{"norm_eps": 1e-05, "rope_fraction": 1.0, "tie_word_embeddings": false, "init_std_qkv": 0.0687, "init_std_o": 0.0, "init_std_down": 0.0, "schedule": "wsd", "final_lr_fraction": 0.05, "max_steps": 5986, "dataset": "wikipedia_en"}
Each number is 500 + 40 x the weight over its row's rms, rounded and kept within 0 to 999. Layers, rows and columns count from 0. Numbers have three digits each. The size before them is the row's rms in percent of the matrix's.

# down: layer 5 MLP down (transposed), 128x96, rms 0.373, rows 6-51, columns 0-95
# gate: layer 5 MLP gate, 128x96, rms 0.403, rows 7-52, columns 0-95
# up: layer 5 MLP up, 128x96, rms 0.396, rows 7-52, columns 0-95
down6 109:518469523588500560493472477544577459502549537549546447533533455542542467511575467434486490526467460467513461522534470513539477480522569499504505472531487489478511524533412526529497433487502561507612505513450539490511495442526465485564486459509542443459518478580537550567482464544558518463
gate7 092:582508514499445531510521567473478546490418533484500479503456487523542546500427492479513473525526522517459453433442545500466496522497550574531479595485521513496555474473570460476436533580555519491476509475430524574521529461557559583465538492511485496439483543513475457519490476564545496536
up7 095:486548476469486519578465579526484486569500499446499530528510473527469578513485493494551487520508567423472446556540477451451465436533447507494465475492505522518510461521526462564505520547501503479423480518496479540429558460560546562433445535529430474527506504452530523590470544521566535496
down7 094:460539555417468515515467461520555569504498511473473487457580487528462532527543540518538539535569568496514525475469499485476530477501503502525489492479516564520450487435545470587566489468470507426506431470470498545429496484524529516423492401510449546466541547529528507532464508420564519478
gate8 100:532492558554444488398419457518545480537531569459472473517461554525474497525435506591500485490446561448524497505534542547527509450527481515510449482509493486474430569476525486477440495471511519477425448489517506522514496563509491504496529536547450531520549442507534534509475537470548375490
up8 100:464474558430461485498508468478476507555470483522550604502514458492540442479464492460509429540475519577554591476503506470481512466499492520483559402538458563442457494525505529529513508441528473502582558504520506551496442483494468451480538511461520448541485534528460498392513442496501493534
down8 094:556538557433470461509491504449480498487471500444627566549554540504544526503481494499451464475522540530466473469446457544480512487493502478522496500443469442510540475455471542503430455501491564494484457520478447536541525468501547475559460510520540499465492395521536548564487511420479582456
gate9 092:421511475440457420555516478489505475509522492483484437511479508499478422433538485498511462498505567489449466590508484435501578520554417506461514552585485499525480548472519495540468509406556462484536501524517444479522451473528491424571552476534488563476504466526532504527426501498510526507
up9 103:459466466510523468533503468529558486493561469470447520455512517499467447479504537457512451480529513487507519477534488439443435480483548509431554486566550514552463460466502566570465507449498402548515561541507597539541559489433494514569526488547466472510469536461483482540545493439438463539
down9 095:499491441425484493459515470512447473512478482512438551520546451520557480521519465541537574599504512470457516522516580516543476493527513530511493604450431527466546545487537429472491510509487515449501500510493403455520377455598470509500479515484533483497505502472526475499459471513483486438
gate10 099:534503560493526552467472489479495487407522519477520490518524558514430523494477500510520489474467499602465483563509593456467463514503489492435522419596492484513534605562503456444456496502478508460506489413542520544501560508488488542509567480488528516497505493497519527477568448550508536415
up10 091:482447486503490494423517573450507504535459466569562542485482507475463499544489474529517455516455547438515505507563495546487414479456510435508445523418482551465508402551434503518427525519519457503452551497542494504491454493481559429492539482564495472523451495547452593477482501518473492466
down10 097:511511616514504532487472512522511478437519529476505530453494591482523519490463557424441519496577499459562528462519559490475524431495490502580527516487488537502607527465494536562474516481546502514499481492475482531512599555472488443435477460416442507462465510500525507451498461555456513496
gate11 105:503585616491516542484551557541429476534459483446562490548475503496553503503520511533476474472502499500542490417575459508522488513497560479491462419499509476512534520494548491436573550574536540447460535467537542497512456511434542571511497470512521504596468484468442544498520466485501484505
up11 100:612470482527507456459477534520422475523523534413576497518468543521537468524573515447454407522497547554553450480510525488561452498549449510459571503440466486499511461530538536529543505562559502462521526502551550505502489481488514530479469457473539485449461515449459483449497523492456524572
down11 105:508523550552515533528521487503514489531538453423552489457518519518514459592485470553478528452455463475417570480536522550461512495568531540457413557581492453513503553538501518487529550529497565524566488487521506438511501547509540505495543427499495539505454615493538536540477484506542483460
gate12 094:484505464557456531532447528552480482523485522549507576471429548466528545518562504524495458627533505453558478454490509538527543453524562518528460473487501524538486459548478462429507498461506567436513462519470549513510522475530492506498392436539496477471490533426477465536499479592519500534
up12 092:551438540504528522473498444510545495526553500584550453492493525455542522561491520553522509471539484515479534556455474504506462510514443478475452482507502521562476504455464539541569506516523458512436456497504430523560531387453546523529453499499576567493458507543467484450511469549446472397
down12 093:515475503495555455509546478458583484531391494525572504493528503479496517580528554530545473507400536565468563479522500466520498510517460482496536484535486529443565462437525512456499497444563466485488511525555396540529497520447558529550457481506528536470491567458431515475466472545473491496
gate13 099:549555447484444553520530480538490508532551418476545457569484430542524502463504446538545444475453594476523492523475455480542534517526456475486575484504481513490477463474471500501504451486441483499457495557495447448438463484486522465459464539462476465517511499544471503529529542366415503481
up13 095:468402493545514451522534548506517443460433512466524468434496475475575503491532529544531463485464539468547515570524531498483509553538535476520502471505572430545478476535492453516523493490462531500537489485512478480473555455519572432580499581501556566527502610508487454536522481507471485579
down13 099:536605460539518480565451419457464486573473523444561477527538447495487558456493491497379539471534498499497499581553463511486512449541487520500481533467543489541487545518490495524500486434501511461430486451507465542462454522507460479464465600479429438493548517500496531532483520546498512513
gate14 099:456477429552486469416457599507464507486504499452534536450473500507458412456539500476501524524487534456485560479483562487529452484469575514474500441481494485498595451492488517527497458478507498492489575553534485488491500510435511529481478522471441626468487588506516474512448471489508424470
up14 105:444461466596462498528461537456491511541528509512548485437526518493528390468512448498504505490456536513455515506587484448475502438502443546518442474550492543471455495452572475547458507496562426516482486487456466489572484504524543461456470516511551491463499527577519399464481504449506549516
down14 103:401520464510493475504506540463513526482523546514488518519587470429389484524432472486515454456462528532565535547486552549521501477543575577518486470519444507580526513456525505495500499516536489520471523498517446459543454481494474519484491488515528566512459467495491461534539455448368507452
gate15 095:519506543486514457456464428507508494545469466511501547501463523510462533497517578544496583522452434488544492559505449470569500493456495520415495480504429531472487464490530526467499534547510467499451526474423559530533517556468525502549494433552493449539501391558487559443529510423529445534
up15 092:493488500490536505453506433506533572535483438413513565558537488530497545503527458550475586466460415537542534518504487514546518490451432520481548516500526526514520531504425491519523531550492511517549543505449598515529516565483500516511486488547513433514499435549488583480561531495515414556
down15 106:536522504502477519517436495516570478526543501511503571495569551514439559495507464481496566496584567475519479528517514534520514481499547477511497497518453431511547474567537488521483482489446418450442528478503509476540505564506451445534471438419513499541451577533482414453572527509480563552
gate16 108:507461573538466461508477553472470509522548487487610490508490515546476464502522468506518550524609512518469512487497511480496451509501475500505546529515510531489490554485484534571505439522440538554480452446496490448498540525507489481520383517468505570455549526445427412480512523381534491511
up16 111:439542491502440428572483478499523530471492503508466511486477486516468540453448464490426522485406482456530486428569499559434548507530473571442520521434507436529516483536503554578440532445466495457503510507502584512528428543556549536496504540502523480523520450505518520480459520513545483576
down16 099:461528535484508474481482527487535530513446555427559599491467474556555537519471490469434500498468578513438539468532472495504473526477550519532565534377498495467542478444530525559505479430484474534497471434540498534490506569508498468488458519448567423504449519510447504524461464455466542513
gate17 102:551455425468532473552530444522396527509478546499511451528516484494480507531491553422516457515483547566476521448520510478534527470527456471475546531506461524552489446523512492487423503500504503512489442532488538543462472493570591529437462479469454500485481551501510468419542431503463556606
up17 095:483534514505451469504464488449496405456420468497623544443440556460499584528464476540490516431518530517537486498518532518557513567435487523491448508514519463450482472451471507459563483451497480543481532525424536448571463505466464452520506540547467482511453434520493522473487522545495500541
down17 105:529498551525522596499477503409521535534459535487534474474510474506585526473526480586557539519464444458440484446455427505520514503458481464562455582493552506491535534403569472464488532501485529461509533497471552438470563557475450461487516522515509551516481522500514544490546526489546451466
gate18 099:449538546462593482560452506470497516507510470427435480547503503559484508494450602486502488461585516547489456494554500458518555548543491514502501588543510426474400463481477474472472491495492460476542528495531500588493504551527506565503495492567424516526486491506532498465476541493575513512
up18 095:487525444510482408497458523474548463487470458524483422518499562505490517487474582507522488555476518589573454460448509470511509537546485482490523500512480487472566484466599481507545469521543495544574530456531512482535484540590600524521485449522417487468531533502526448550502463515472527444
down18 104:477532573517480496461546487470502478435491540544560510499520548555542487559564489500486567443488502461454529475470474488539468518434536481543555470453522468426532489549564570523478495529446491523479468501488516522533494411538427516493513450439550464566404421463504574495509516491531479500
gate19 096:539442500485470515430471472462490456467488489542525535531518441514456483487566451529489508578459518543472503539532462421521489440524477507484548553497449472441451433502511489512502475518436539608503469503453400571438522510520463532483512610501498466455517520492527522450439522511443506501
up19 092:498493535579476506548524498575597455504459565516506491447500506511489487482477551511507537422437522526496485408515519481411484536511473496465449507518524482564402539516523442487538555515572549511464519504531478446484472531439516527578483456499494521505495458398497464549516468517527462462
down19 098:512502485556472525617484482482508503519472489454597556505531491578542449490502528470480458597521410498517482463482522483499509463528452452522541515514512566505469536495503504541488513486565517436481486513515526473472489553508531608532526419549549618513511477484512509486560517485468482542
gate20 095:518454491467492500562542447514514472504600522455497463487490562493465448540512513518510462470526462477511489524434554467530494456528402476543511512471479519496480496490526512470442534407472520554535410402468585548510574523572520431522544458487460486563529523542525541535483481478485476511
up20 087:510485468490481532569529478478517468529591488428429538551495506461517438526473463414459553431504496549474507492474543407518543471446515509582486464575441547521460505445452520503448500536505501530522485494503510525457548536527456558487495456484440477566563516494478440518465502521458432472
down20 095:494467501528517505469529511506617513515468505576509541486541551478533528516530533548470534504578458414489557552484521560484528505492483526558551551522491442508476491571419529520538461559509528458467502586452486485514585536473479521429506483523486543418508486527527444453481564491457525498
gate21 093:558509521529483489549422440505446517546479504556502505555502481538488489436426550469476524500441440475510460522590394487494537523420472509512444624433491506481493456465521463467432467504522488539512501535522482548488483477520511490477460505489471492542487527576497562485462498547488446559
up21 106:507472517467495488489513545515505543509492459471517456526505473429483436575570489475488486449503555475528476451554558423476489543507560518467532431592522533453541548438541542471476492497389537438489450454505568491510531528530477460514415446444517503478526509491505475520485535452418507485
down21 109:534490558595515523522446472481479554448498475530513520431501518432472438472531503534462576469493542465458478512519516502469486506585502453397467489562506468442533569494498450528455502502547473469505501477575595478516519565524505523480489478468508419521511542484525487579526419489461499482
gate22 097:454470555527505512519521494489550520520434450498508543464477566498501581499552582536541473502492480406492527536521470576491550479516573498436567522434523480560409479537495524537530524528549475417465533475543486477497475527523468438506413489512499467531530481543530542504453499456478439455
up22 095:526552443483538478488424493502393470438486527424426454545484516553450489594559449442506461511555557564471510529511512453489480534497470538595480503566425481492505527493473575516450505497497483446505520528472459492479488493494437541529513469496512552509518526471500548568457483527469518466
down22 100:528539463457519442508523549513493522467503523477467464522525517530478506542497474429564524577470541516476489473481576410518499563568469588526414472500486462488575508459489509486429550459482465532572496547529503527522510489487527493567545580477493464530567427491566498519456516496468475438
gate23 092:486562508509515461540551475499510577469502482421493575551477476479509458420474479448521530424510493502535411470459521477453549526514552492493560528545561484471505509458545543553513457508492531506564470482465514554493425565466506496426469495479458452502490508465515499547621555492495490554
up23 091:516465443497504425473475480489482466483520406476568527468564478470497531491495526515481539557506523493609481520484432483463501502465556450535489517515491488544514575522444529413546522436482523506583550475466498561509492541493486446452445549455469505532513465420543576461533455494455503470
down23 094:600498531503499536512490515423524522459505506455410510532417479524491467459496462588441504511543482492550488484444534510557575508548423526477410419488465513471501560450502507490480500536518550481481488513559499529465453562515498525502535483568552488483524512495503495551512524452522588562
gate24 111:476558487495546473483473542458474476508544525516555462490521500568487424562525504519484551534457511439482478478518414453485452504577531468584494527526585481461491522518505475439510483572532471504491532459465465571479514497505564486560456493601531542522533434492478476483485486434404515487
up24 115:518567517531536459574498508555514470497558506518548454468553498558518465543555473495520562501479519511507488495488481464448506537548550469543503537541578491500528542527473500436524421590519456445497553439448493511473559526538461430564478478518522539527519454482435481500517434467397541501
down24 108:479505516445514579434488546512551466462547558444429473514515484446544448539531519395437500418532505471484532510550445538506479487496526484495507556491545488577539543553527466510518490513493522583529510546504480540478478517465485524462414458490530507469521467478484508500613536482502561557
gate25 105:545492477453523514528510448514437465544438472526526444451473502484549456537465534521535604460561496483473439533464456575485464485443571491470486520515604495460456506454503524456451443464573473465496495545414498505498515586499486494468447449522481550488471493519517426514539497510510528459
up25 100:504497552549449526461486562593500476555522507476497502535476442518461551450564469463461502509440460494467534472502539498466489545561457499503483538530451514550488495558443518569467514513438493500466495437463578448467429523501515513534495503469566450483485580484494530492445518395509547578
down25 102:423507518505513468589558468439466544519557521491521570469532512495513528499523558500527516531543541515556445533558479468477462416498492493559520554460466448508532492520473498525542418563487529437414450517439575476510502464499513524473477495457512502532495517544538451528505571444403488491
gate26 107:486502506558522480464504496513535568498522541526566536549483518439475425475437559510529497491469465479523500510531502463487449447486469484548480369483467449503490501410412435497494463507514572487475532525510522536519561520571540490453476427519532457410431504458493515519502541536468461508
up26 099:451460537499481500482526469511442439438419453475537461509606501522579525526586531486450478528562515502457553487514521513521482522537536511438450504579512504584474520455454559484511503426448485551539518492510482500512536492409514459532503535569477503500491538485533456579505444474502530502
down26 106:525499547487431509471540501469500464510498434457530389470583543510517574474441455485473541509558511535595505487531494552533543497526485518556523525498569520520524446563503565516535533560491489436486544454480463455517446515517465569582508496492557580501513472467563499496498500516543471494
gate27 094:496446456503510428507479559568464484505556495445540513465568451506535574462436466524523491445495513455515490502518539515473459529501505491613495424442465450461498465495482485498521406478466543461536560527447533509538524522454509514534487576524524513509476471549486447417503435461428488482
up27 096:536498485456502550459460518511421462478440587493507484554511544585522470473480429479454452519590471548492492539557469507475514478519477558471539508479541479514498540509495494438479459536532506520414480451399452461553536557537578502465477522492539523491515552491454525483552455559521509552
down27 097:513493508461514430491523480506516520538518471468557479539553473492433513487370513537468541535507549554532554459496455489476405552479496490446493504528442477558491545477463430454501500527476436527420550548469550519479499546476482401543499506467471458487487518548589485463523489534531468467
gate28 101:468456510415560528467487466554546522524580505450482528495452498518484483430548479569533580520509461461478556458508496506520523413507467535456499461587556493549446421500480499483468583457479542471444475415550483424475514500548547546492527475511497522501514515511498479522549533555497531506
up28 100:475476492506530425508524555438474477522420502519474499509530542502512517484485616444494554446467534566485484481451452520501469506519514559533454527481451532496529484626478450516508432509549410521547444467489490563514524459481528482503491458523482561541492454479409506516545536498448462482
down28 096:498493550512490482570507492412529531571575556529594477558517526474460540506513529580553423497459519467477485506520572504504483530472521479510524473511523503502477499451507572485506485447571436498395483474505471505473472483520524443498519539495427502553523505445438557467508488426428527515
gate29 086:468445538445496540548503497458414500474515465537383524450477515486489514541508581495578465492514432547507607543466507475457476483512512485526501470558524509512553544514497455452406474498516482498441486446459467498481492438491488454478485508512487505574491448447558419513516504496568513524
up29 100:530510507479513490513500472490589491541534548459463510513463515538572429476482453465535508414442521500472442500441525582523522517521484525511462506487479483540509420481612556511541514449541444503511457497474544480422528474432502518510525490472505539484495465601398470543503510463480457460
down29 089:475477555568502507452472545476471512515461511506713473517543505479531505514520477566505439512561460450477540464516519484544481488509479459451496487588520491500522517532560487426490490463511502540515534547484513543554518528479540480478552514464519429503492516515529560474464452478462533481
gate30 092:443438516463530484477540489541536494507537461544487502527398483573489477546510550481447463501473469503384483489495535465572459487478517528525435534435528542503476457540540430476528485471510450543463444569482465518538527433457441486509531514486495522467456543538602510501488536513435462481
up30 091:453439515502544433451517546545558458509472472521515481506413545507521476507480572466479446530518472475449467520550504496528412432509567510485440546443533488521484495554535528462525493523512430518502422520553468452530529484494430447535538506506536551487442497549548513504499576486438428458
down30 094:463537544522448499546535564459490472463506516546443431481601451544477538488561508547520479516518525574505499497491501537544451555543514450516472537491443476534497565507532549499466473520556447421554494517525557523454497526540503575436489496494525489543461559509556486449561564483549563484
gate31 100:478549486530605554503478529518443544500490556449530558528526575442519527486472436507501451569504530545508535550445486542517495437577503487532427478518504493473423485528487536561493508516540504476436505532500508469529536507552435522523448493580518485467493532458474473477520380529474458489
up31 106:488530534441448482490517477488515486601517429489569534452511490446467518449556561425454503414535567491464519457556551446450452540488497528525495503471538498543508552533488495521497527468566492480578493439454560509556529462487472514508576513568528477511503476560499533512458573462479498521
down31 101:479455481477505543507485495577479547477489505502542521515478554495510481426468512517450501507499499541476561457494477528451487575397459497424516511522490476514474441459442443513482481499410502464472564500543549520508513551507525586530403503472427585486538500471572483497501441540442480455
gate32 104:488540458477467527486475520464484521495459533538523497547531527504547413479531496483608485522464443471480427440503520401478564556462450547516443477588520567494465537546474483523441542477530554506518425494419529415494539512525472543482478517521512540470529488506504523467492516473573504455
up32 099:526507480472532498518478459483499507450481451473492517540425588482527451547571518439449467439509424500497481529522515415519579442559480480456453548485539508494497445478454497506505512520477570536556478436460526514566581422496466535452517449506414432511501494516519512491480521547486445514
down32 099:427472504513477479559508443525456491544490517538381509462477521477492514546387482566456458515521458491562523603515555545459521465538475552568523510433543488526541548469501487479510545567488471540464538453502486548490510462448518486526522553464494465558447519510541461516530454518470468513
gate33 102:512454525521481482581583517530509541431473519493470528480463497443525496556481493503534480521508489554493479491477491509532468531562466473496451544557452491488519513506539506539470541518545432451499503489545560541471549528481468625391517500540558565433458465484469529445501486480465526604
up33 100:491443491486472517495506511459491515559422505468417495521510503507547505542507507439482498582538472557477457492514498480566547427530520496467428517567431490489463513555471513537464486529495495493441431508433516477488529531509523558434588453437476499480438426526465503481435530497586552528
down33 095:472531488484461564498502472537523592546586487543524522488438463506448459517536480539475468474462536509494544499539563492490537496431501545460498507469546527541492410448461483478583456534553571558586487517565532503506502508471523506487554534474512466389434523534459539549487482500490515482
gate34 092:461485451503526498504474539495537555577500466516541497519498532588513477555503501523520493509551505457483524528546471489629482405494479485513429497491451555551576512529529492541474472492454556473546483560518416557441514530585509488532450520527566476523491526534509535545490472469545491572
up34 093:461412443477529498410487529516464434564429495443572453466490507501511461530501536503497467530451512420452546464526487484535479461488504506501477556442499562539471482508551551468496518535513479484440503500508504480538510500571540504591524585525550485425481436472461442493431524454511520530
down34 100:492418547458524544555513496498533442540470490473622492504610544451435546531417476540478466532497507506504538528465509484460511513444503563473488517515436573443415494510442466473526512539497539533487495511486486552413468509464526528424461532516498506563500475477525466509457479482490541504
gate35 090:444459418503528513523510498470535514475470452538510516438434544521542444497457507489478427515463456499407591531543497523454509485505506483522478452541510473504507501551543482469502492556508427504506527554528475484520446555477505566449491515500511498403489534468522545485633479567521532567
up35 093:494529534503499425492500570512470640399517537523552550462507532489457498490514509510516435490505476464542508442461508489536540553525526557535534461450449554479473468486549431516450441484498506515501529455591534538447560510543509468535536472445548468483533508541418506497481532532491524490
down35 089:524505534536468494578502488489527544527456466517639530426548574546486556511463491479479463533513495500485518464454502503482518511459494504459563521567492436489524472468453478506532492478564527533568447521444482507504446578551557460524584481510511536417508527479480511487567487522555512561
gate36 093:428460519462568434572517520491523462526510511516458543449489532461461447489449476470514499564408510486450423551562510494533478506487450507509511540419511498544498488482578436544569460558480447418539492470514475477519526557468495480454551441548472536559519470496500480503541508526450470539
up36 099:448511466400463542518464447541562514575535491547536518463406527484537430429467500458502470458563481517478491504563516479558520462475473563456449466373455451433479512466464456472518523464535520469496481537488513499426520581523527496490508503495459490501474453466494519532511485480461509485
down36 099:490557526539525501479452538556482498539499482441484483535515523505456476565530520500557537576536535437543489628452460516470534532530467494509464511526564448524458509502493497433533525502536441566530553468505506548463496532468531486503423516419486619435506509464556527510460512485471514468
gate37 110:535492485520531484537463493503540503489414504507504466440434496475410469461581480518588541508465444505511498439544473561510510496569490496518510457523518495448459504586504492542503432433437472479493477532511454558519564487499534500505467460473564570417506471470483547516543434553543552496
up37 104:523488524453431533461541454494524438441463526435529424481496477535551549469476467488597556466460472516525576510453442545484532552469506527516488477498506606477431496480501466537462472540513484537530524550505496530530557480467470468572551469518493550501472518519479496407494417494469464543
down37 104:530475527460419551582506504402549451509494547518473483504599514492488503511476551523557505553506542457491460519503514488487563512511443521552520466452484512566451502468439478572460530514530407579469486554488488517489531490499461529486418430517533519517502447493480451473463433470459513458
gate38 091:478531525541457537526454541487564449528489526539470525527398552528530491431529521468531559507500530530560460581444509456466531421504376491568494543481522442504475443460483451492499461488547496461501489454482541517495581537519476575505450513525508514459459544509484479516485449539466458479
up38 097:464516607524498508538478486475434469564445503524483522535426577494514499535517541498495475511510516605537435558466532530489459509536476429518547513449495525486498527479478589443520511497521492589447473562519522509475542558513523505517506535511475495532403490591516520509517433517569521488
down38 098:516537575457552473472530480506489583447433528514451519526493463480470495539493442526522516460549515532521496505520545526542471517544561451488504510445479500501568566519449466506461516520445470539569431524575586561533453506492455487490455524544528471522511471513485517525429598503491581434
gate39 102:484494518477528460518513440518521534495496533465512552511487531544459555468496527491508402477521464560470500422464429393466487547524517524499519509542527503556526566500516520511548516532463434631466499565479546488458539551505449563528485562516415507515446547529480478500507501437515466517
up39 103:469482456464440505443521519475429541462486465472444444445518493564494483428445510517493469441541477477437493463501503516520511464542568543465491499569451460518484470475476427524539516461496559534424544510540570518459487510487461489498609466488477566568475477490458466475430480434543470488
down39 100:493497481551492550593490500450476544534544512515557477473432495487492496602485499523476508478556474506515554518538532498506550523427443565485474622516518535498492535486496561486536497468544523457528520490481478587502522425536486499507480546448520531430497542465538584482515513517484400547
gate40 102:460490477516536489499515503500474525529481578617526511433496514507434550396494469542548414483497456490472518472570543466490499468506428485496455523492487544509472483534516430516485474473454506533469456477501492594512563585510499502484509442603504506462509493576523483493575473502515541474
up40 091:447519425534496491481534541521522472523484580523488524473491488414454495447567445624508499509443554469455514521489438476480489459438454489422544507464544530514500520564487474462425526496507534513513471544495497486471468496501516464525476526459540581516509527547409553485469494440455511563
down40 099:480472512553498433569523499509500503504527495453397429502470529447498492440502510533517485499557541461523440469502475541502496492567511515510606539493487453543503486541480529496501556478548543438481449472561517463416492502520449501530484530468543465521480498458558460443607506568417485532
gate41 096:423546563560422503518469589461524470500429500504602479529449510553504484534491444498551514511536515474460584437509491542537541501415478550553434485497474497493464529464524546496588497473536550472494475547449492440487477433507489466507481442501457516501493475475470498523507499449547540540
up41 104:485488507492477430503510539448498530469497487526499490546513476519541509523520552534556449486479512523448466475449527496470527469566510573508447416510479525516494567545468535456452457406520522457510441515407556460487426525536480471533553617420549483498487532512499467532520429498542513455
down41 101:514500598515538448516562469515462416531539542461450469499459504465525494545442428572464525543516468588515473445574446518437494482526517442519442448512508516530542519499502501566514500467480461565500454492510573486520582523519459460518550516572466540491527510447512541475474517453462491519
gate42 096:488575483539537435490452579465476502513446526582490508405525544538417496441471548513515553492531518528481524519472435488489495488546520486489542419489526481438467510451433555472534525463421552522432507519492452518540480511515537485478481441583520501532418520477541476513452521533468495466
up42 096:496404504479457527521496440467514522454501531478465467479519440439485566510443597486509477523416515523497540514543565470520484441504484507529483504493453458554499495508561427446566485479514430436504443461492552517524484511471500548579562497508499439487482487457445558505542504513589550514
down42 098:495583491478540433522472501476477488527508560489436487517559565505557486531493537520530479576404469544512516467533444490539433457498498544509481436512530538533574472430533534459501513544528452566510534522538443490465468463444542524460546545529492428449495529443553484491523472472502505413
gate43 103:552427523512448555545497435543479508489530445456528461575527527487513476493563535554478505471462451461461494520501515461525491421520443483513430559547501455470543526498592450555491538491496493464465469530459519492487437542568504510499464553464497442452518459489521512439418514496427522575
up43 096:499436505464474558507555519463484460531537487529514502501444489525488495438508535526471481488461489532537531505508459473471453506547480536438449520506515553547466547429492496506514470515524533489505504368482503489575560521488528430481548496553518436497386517556518462525505458510423445393
down43 097:448489470574452533505555569501487516513552492487545569398486463566514454521496503493485467559517495511486503445529573492469511434461450550458514542549541453468482487564498526397507473520470519430527449478505524491485449474502518484486532469505483548493469487585385504537541450507536480474
gate44 097:543501500483479502517474564564487524470517484566513524545492555556513454517464468487597525539472531449492529441498458438388517484587492455552564448505514501530482391484510480505485438488480492539487505436472450494530549572479556448499479504498447533471477538533532447547499564500543508485
up44 097:571533551509545515466485505452406545490507498504459511516569542519494465458499504528609482532500491464518535438500455563476554531514505453509537438479513512550466474555507470513503543509459453503449539527503436475541532505438536478489431537438435514442410565495519450495527456432530513451
down44 101:446539509495525474504527484499480483485486486528495550494497460388459500484523489527522499437616584539516510455467495457525445527487528528616437492462539499467503457518462509451532539464536449510445514555557498475487575555484461529424423545470519444479525484536482498555535530473470534488
gate45 109:523465532516440506513495555486459500521518492458531497539534511501490511499478442556472478507488556443473563434483540499561560553534454478560432498583541477471466592512507432484516499471514555494438505504518587466513567563507494532570471476508538541450555546487561476430494452527444496550
up45 110:492482464387507552519507486488488531482475561520467514435477504556452588495508466454497494432519419532441533457565491554533485510459554460578588521435472544492500530466472438432498546584563426515464555519510486491499480518541479529495514506528513520543481530481521507510541527505470552467
down45 105:513452451424524568443474436486449483445577518463570570500484495472530564510414493560431496483513488474455566514541504591494472546522499514476541519463451499516464494437558541548460528531467521566535504503494454484483520485477559542497469485500506494435541570480493532489416482514544483513
gate46 102:447489521514540477429495513539544543504483471515501521511497580569461504497493523506506484498491466387469497480578510489522508512612469472440541520505521489421479537545469522440529538563474482541465506528517498531479466506527561575551445604534513474453481489510497557475490490435536439429
up46 119:578486463514473524524512493572540470509498482503482459511536497540482500506471557515516458569531515520510555437455460419466543516498541543556441503497504501647443473466537476526463436528431512459502525496470468476576485492441447514487484537502471464558514494489450515488495479505479553621
down46 099:539418529460533451469453573493549481441471475476554461523596508476532466430486459499515548533507560347545482498525512514546512459512484527485551481525508483509457504461462424467519470493492492497522516458461503537531506427484512558521521507494547549495475481529475488502552488528535475385
gate47 099:528544533496488436511481463532458540498446483467524550503538496479479494486498503467542539477495551464496502507421488469472464459530529495497452495508433502514551587433459484496491478518440467435497526498505474453538558554419469532565488525473513518605449450542557515529457526530554361492
up47 100:538536468550496480554494517498423549532573491475456532453537474495517539529470471441509540460544453482440457473513486446469522517452456472498441531583508426504525453516493530548512594447521517584495490567451478519459481523490507527417546540463446427591504495510469470519469493503449477510
down47 100:447507436572572533489519501475492551488498516547475546497550397482494459516504501490511462427556520564479515478433540489473547555465498440497456490457492493460537538468559547461470542460496524533459545468504500469519475429528587472504538486521394551446561460487442492499491509539482517566
gate48 108:448533495460546444501519536534502514458608498462562472491474535518491516533464467475463444529537498591468491606506520490530544559494440404550492511513515495490557455483472514437511506469417531561551482588476455430486476463510491499484517440498489494495539497465486506468502582490535549534
up48 097:512572501483468469464505580584579462543557509534483457559472460466501530599546493529441487547451472437501506566541456501485519494481487470547500470483488509507441462456508446461513508540500464502568561545554501500503568434489505512547479440504550496554514454543548543484476464537553466554
down48 104:536470490526524437465567467544411456467474542504465555470487460529457488513583446487544415493432482444585448473466474580519446509503486528534559500518506532427443510523469493572498496524484477506489484446507501471471573435526468515549446453484430454523523447473508525520482458486481499535
gate49 102:528532474456535454546599486568451494557512505521586519539518629556434457525518479475552518428512469482501515411496521541471498574481620460542513517492524535473518453480517445470449469472513508510469496464544515475510513501502525479481464510431500531542491533485533546537460469483518513528
up49 099:442559449515483512516479479473508556553449484532450402505476510441449490522454480470449511500551482479403455475456527487517498434556546543490514515489534497472505483588544467527507511584529528440553507465492471437422503465501500561471587460534543462510503473478468437556542459520471523490
down49 101:473490488506455526526444497537515465480560488515545478457429519386489540490531476503462469538532501539530546568543440507538537459508552546497497425516544514508517472537527441550508451532389428448513520485486426504520509491536427515463500434463441534525516488482528532471548497554488415528
gate50 104:476536536490541515591517468525527380481465513542468463426480476569473478427429483591550498473510447537514556458527455491445463486497451493484561464543542442514440480424484505467485505515447519547531479447439498552496492520542523483449525551495574513529436507477518463496502499524486494478
up50 107:566531445492555546528528502471487441496473519525498495511478460565535508523498538530520477484500565507536565497470488453481529510440419451470588426528435500501508540520420469384509598495522495539500487430521497495494532484516482543503511513441553513516459560524477547462565552508424475487
down50 100:436551491494440489525536471578523435481503492493364472430440449511423459544484485501548542527520542485513455487507485447570462412500506470524432491510533519517484560517481485481520492522433545509482476486528562499494496579518497475484509478502512547448522447471460456457474476565418482492
gate51 094:436573506493488475524531484485482503533506495554527576497513516461513464535485473535520466484512530489458564472524530463558530460548466404515498516490504486409455422526445500492540542448457532500524520521454527487489525552565451574547535446489480433534544514421494522380491462481570497511
up51 101:502438464478474466520551567417495506541453474544454450484550522526464455491471501542435433483485518576508493487527492463440489476473557527500471489435526473461429475433582574476430533547437484563480489490458488486473471530492496531584481473514506427478516474446521551488443493488529545449
down51 101:531550530528506508460541497476572501545534607504561554471516535452506540510447501491396513544503510517441497448516507509536487427546544554503452469449526556531528528526500451490518457479615510556467545496509493548468479495505475542468501529534515414524500515493467506410482551496547565470
gate52 101:531505469561511483527473562477521492562479525515549533545501490498464438520475562536501476433489500523485581504526517483527599554425441568453548513551487469464524449512470495538545497450473507483455574424447537487505434542422552526463472498438471557445528566520490507534533528461512481482
up52 100:489559584529465465524454529510485477481440469558468482458452440496564506449474493504531448505534450630486491426509559535463479556541531477509487510471555526501531575484514480477494510435471458543477478555502532516475524561488432456500618519528523523448470532462517468485513455475461531513